Part of a small language model's weights.
Architecture: RMSNorm before each block, rotary positions, no biases in attention or MLP, embeddings untied during training, local attention windows, shifted keys, gated attention, value embeddings, hashed n-gram embeddings, a smear gate, learned residual scales, skips across layers.
Each number is 500 + 40 x the weight over its row's rms, rounded and kept within 0 to 999. Layers, rows and columns count from 0. Numbers have three digits each. The size before them is the row's rms in percent of the matrix's.

# layer 3 MLP up, 512x128, rms 0.0613, rows 499-511, columns 64-127
093:418479455499526564479453521472480471516596542444509457527496526518509497558539523485492433570468453520456498495433566522443454499539500452499460526468536575548540528446539474529527477512471486
106:473555484542451485507415488591526525485520501543533478545501525444501467483524525527525504466546435509522492528520539534479481530464579575501505508511564469436484517465467525532510526472498396
101:590477477478422529511558463449548495506531425486439546523498537486452452522473520461576529426513500500477483505486514521510479538476522511507505452496504532482489548504479501411494531498411426
097:526510540500465475458440468460536537428496491497481451472506482516447513432439449529553506483442547555436478534580444451461544487588457462453472443474441472502497508504516527506516491531527452
084:459592461495465460551486538490482539404472497525564441518510542522488500463544518553564512456462492467522481535480516550432438569509590483482564523462596465520498510474586566580462457517412542
105:495463463469516435574494482453519534578584528516573542529543503465533502501488506529465493530529512440495517505514495541481519463518509514549581513467460578542510456449473515491488483532461570
116:529542499533499545485521460410476497457532430543526482566480485544581485507464486506484425593478513488605541509468448476471550469502409562565500472511509579446511409498471504509525537467513506
086:549557509460494425501501406544524480451502472525448538576444540530533492504532533553503464532507508530523445462509442483503420495548446568575509530530536494502540531495568490508432472464571462
113:457489509543510498530625454501488481467482517517496484549559422487578508464468488492555557507510462432540469466517456457462508474500519512485472496470573575518516478528459487488463521524487515
092:503486517530523495493593440472534446484561501513509466500527481459493480522499525565537550522510501520444486495568499537522486512451485486517441518450474524485475540506577517507442545557476483
102:530513530423508415509520473544453480558470559479547520537459481560551466458528468442475531485537535569488523506548459550528507521430522468534501510456495491520456454451470472436460443526501518
110:529517474482487542510508534437582495445484537538526504526466549521511511454533579477439514468507532490492436435490572507498512436527517537407466517496501521478431444521527498448464528521500536
094:548481512506495443456471447470506569440528491538588517550533512511475496457548500465467537478521425492476482464404425408423556528501505500529507544565532490512535526486532525531518463490526468
# layer 3 MLP down (transposed), 512x128, rms 0.0496, rows 499-511, columns 64-127
100:495460571434534511530522554500477531538501517510542490521532470448505530428490543505489510548511477467476462492508555528516464511464445455623510510476540492490458553519528439552498521526522479
105:520496522526448495501445517494536517425482527459487506511525531475545505449528465535536508453479464500504531521597520471448532509481554515508572486418530579540548576473606533533465484469501500
100:464498477462493478441497568403474535473514431503480535485510511492470489507464444524617559530501493524458547448470546578517422503451505505484552481464486451484480584551477448427486477474486461
095:577467518487543555505490503517509524448502535549430436531503539550451460523471516535548524584494475507574495462521537507393521500472484497529394536525514539482467508505508477533491533454502555
089:458586438455540528483471562508471585527460501474465510437464445501460503543471433490547575426585517481564542530531509521471405461464500498474483485395476488436474514491460518523521473419498544
102:478495471505450542474509519507497456486467527469401545479475508549440512461420533479486491536445444569543512534571506480486460514465532503471424517510544484492483573506515491489546457492582388
109:549505489448468488566519463437471480432551485530503482550491538553507528561551503444508446496536514503537525479524493512494507451503477528492458512502465537448488511437484467535550540512501515
091:364566471506550499457513537453465402528483512468505522488507426476566531481498494460547573473517502451501472466505528462577533522502527534481514523497527473566476494481552546515570461460438535
108:494572451558503558551525485526572541516501546479487500475500445539526570582523431530489496550497415466565550528543489458495540533522506483431488447557489478533557463554465500494447532533565500
095:453463481515556437479477503499415452530552461573540468565528525457513544452497517570547471537512462490550463499516481464508442483451518532503485487538477491522514570466529544546564472436532460
103:584520517475451595504503508528508506546581512499509503539479444530507474488520453516435525517545518523476471501521472557470454538468478533548492580482503509467467515401449520473496466443459493
111:535488477497493578576462505470509420549481525544510529497498567481457458441557560441473502447509465490529510452608583521472553544514527530485533490477553510492475402539492540524547483543466526
094:476537500503515461472467500584447569507455499504479427485523483390530519483523465443477521543499467462455453477514550415489523501428501520494526538512521540429505393512534567532505503611560533